Part of a small language model's weights.
Size: 3 heads of 128 (1 for keys and values), MLP 2048 GELU, vocabulary 41963.
Architecture: rotary positions, no biases in attention or MLP, tied embeddings.
Each number is 128 + 24 x the weight over its row's rms, rounded and kept within 0 to 255. Layers, rows and columns count from 0. Numbers have three digits each. The size before them is the row's rms in percent of the matrix's.

# o: layer 8 attention output (transposed), 384x512, rms 0.0782, rows 52-61,180-189,307-316, columns 320-383
# v: layer 8 attention value, 128x512, rms 0.0733, rows 52-61, columns 320-383
o307 110:112102135148130108103106102137127163121100113120119129116131116128154138116124089103161091130139128158127125084143151082131142104125171129136124130162130101125117116125103135124136159105075128
v52 096:126096124153178116111139150144116093089184095154135117166171112072148146182106083120125142147097146160147127139140081146125126139131130146132146134128170115101123121085101151143124118126116108
o52 087:096126096134156079126133139142130153120116103123112149117111112129110141108123099134149106154152145104167149152105119130155116158109167110150129120095094155131140108121094153115113118143130098
o180 098:149138216147107170112115120095106138121106152081113100119170095119127111102158136139132076110121103152140106091128115120092106136135128137173101119132127115156103113126126166103137099105147190
o308 112:160091137132144109151164156114108091131168143142134115191155113115118111155154083115148159147142147127103117147128126119132110110138113179096143149156119181136132149117135110141151168106148102
v53 097:115123118147140160098116138124112104163127147109088115150147156162136128173121152149134120103103131139118082119107116114106136158110099139148140154091179090124101115145147167164107142132130094
o53 084:095133151135143138157123177122141194156112128143140172120154150179099123140117098127142104172170078102086180123099134095118118140134121122156132092139121123180093118106141090146152135139171090
o181 112:117143087137083132138160112113105153108144125126094107135146127121144152121122137143125116110169127119122129146102144153124099109124144157099131130109089142102161143132112180106132154125117144
o309 106:119146125139145152136166102131129102131159120100139121119119123103142156104131114126114082131126158136140120086158127104150139109180165102141114121118135078130072131109133123094141096114145116
v54 096:112150104142131122139127123110110128124160139108085117113120123082140068104113098116112106158107107107140107134135110116121123120128100116149129087144141125160142147116135146147120157152102146
o54 094:047109112113105130118144129085103135123151131136151139122175132128124151115119104090090151112135109127124109154154133079104138130146124133103119090137131114166116131140097087159144119162124128
o182 098:114147143118132112139095147129096174120147148111128111139107096095096168165174105133159118152088160119147138134130082138155144104167096122150136121124131128103123162151164124161142108141128120
o310 102:121143120103145128136097116168167088126122116130149117128142159134132118144093093140076134085158122116123158110107121101102113123126162131127073116149128104152118130136115169111130132133125104
v55 098:107101130128117125100141087122151131130065139162127120130148141125140122130105140157103131158136185130123117117109105124143132110161141162132095081191129123171138134152092141145147158062131141
o55 087:138138119141112109135133089118132138171067131105116121108112104131139086124115133139082135168104171103139115140141113135117134126140154140114132154137124099106111114074140110171086138103149086
o183 095:137100110118093137116128129159171141129083112089113106181163143078113159149086143143119105131168157147084119121121117080117163130123109102141114125160107146133122139122156141099137132097134113
o311 111:149136122132136112119103101169139116140167104151117140123119152167114134122182144166109119132147121138115191080126097145082135128203159124145113115175105125145147149126112097131146098126088162
v56 097:081136137185154138108132126135174143132150151109114139140136128141107127130136131133099142076098123113127138077157093120149134111162161126119132141124126135128115158128150123144127118098126109
o56 093:091167133096126121150128143144122133150127146144148108152105129084100119157118107168136081108131165130130122139142121092144116150137087091091127136139132091110095181165124121103088156095105109
o184 109:089079138129173154161130185144112105130129105148135162081133076176115097106095121157096131133166127151147092153057106104136120104143158139086133148105085161131108115085086139137158120141140119
o312 097:134144128152129083130162082102167156130121120108072125145122172110111136118096149100118158135109150101107150130158170105129143111131130110133148123107146104181093106161134131128135104112107118
v57 098:139099131126138090171105155145128108099142108097096116094081140141131125110133131097169090131152159085149123100141100106139129141111149133148161106115141138103152126105137106149108097111115152
o57 085:108121107166120101126118143120091135121157145147108106168104151122085108174145109118149144124107162087124128099134099077119120137116102138121125153051118108108128134141104110147098086163110193
o185 093:125140124148125132162105090091138145155143120145119132100165110112134167159204102097130149167162110147142197099124143131103128121148088102146118087135141086140153128149135132143103126126102065
o313 117:124117096106128144099144169136125112146135147137140127104151170145139128115125130099137169115123079144107106110127138161148152117132127102152140136138172141116131131107148144115134105100110124
v58 099:104117126155121155067115137112167128163097106119133094104090069146147100127146117126135158151169117115139160145132164116195129120171126111149150160133140104097130124119128159141118123113128143
o58 096:119098138148142148093147149151147156132124135133099186093149058123164144105100161143142123135094111111121152096167077138156105113129149138142106149152145082126164130118144109144137096128169109
o186 096:149122120107132120142122130136085100114138099128147097150122125114075109144087145143105103111098139131116114122142117128098161152167118164158101086138095107120114142116150124120168173104174137
o314 101:090112125149118153151126147124143133129189162119165127142146138128136178136138081101089155098125129105104117120105134163154151151123161100136125099133164156107124127109110122135134142140076152
v59 105:135141181123164155097122161138137154133087141148079101124134093133127156120117111127087131081125138114116096176096167124129122114151107118132127129146095171138116127164083134119131143146139106
o59 087:117071152117154105110149187162095169147124144153145101129136131111116132122107115121126158100158119171105096166058112115126173089149163153110128114132168117166122135109152155117114133128146157
o187 102:104134114126140139131127153119137083175132105130069120150130120103151174129133106145086099112149170107171117149126170108112120100108103105127132119140078087141112133101140149109104143117095164
o315 112:126090163092119132101104045159090120105116111164141163127112142154156081093134115078147115117114107104129067153134094136152134149124086137098128176173125179103143121178119154106116136145137101
v60 094:086147111103182140075129157147130141143120115152144123107137133143102145100161129128137115083156113114137109164137090154123130113171124102130119127123098163156108152081177105128160141142142132
o60 090:119127119165119151111161108106155132137067151134141125118148129139137122103153123148089139114101123139142128149086107141124128149141141109165136116099096144117136097102141146131158101129138156
o188 099:119106105115136057101145172169183107125131144115119126143157115125149099097117139097119148143077121129119160145127096134143124137111142096095133154152152119096122176099122156117079154179159114
o316 107:152132169123142113127145113141135094125135116129136178056096148114120163083103120137145108131138118099089107118164131096120113094087100145138168154106172140134110095122088093125097131142144105
v61 100:160106120119112084082117121118111135141155150154153163220127130167150082171105116139138141135120150117100110108118119125105152119123084156156095123139174128098138122120094105169138116169100145
o61 092:154140106124138093158089144108140157162126123145132113078189164131110123135151118111076153140142184128107126087092138144078089118164145157120143133135127144131116167102122135163145074110079110
o189 108:109132101115086118136118118136128092132148110104175142107134133140172128138139139123131094127177111155127133110123121124112119141155103140136113172132131120095097143193102126102147141112172118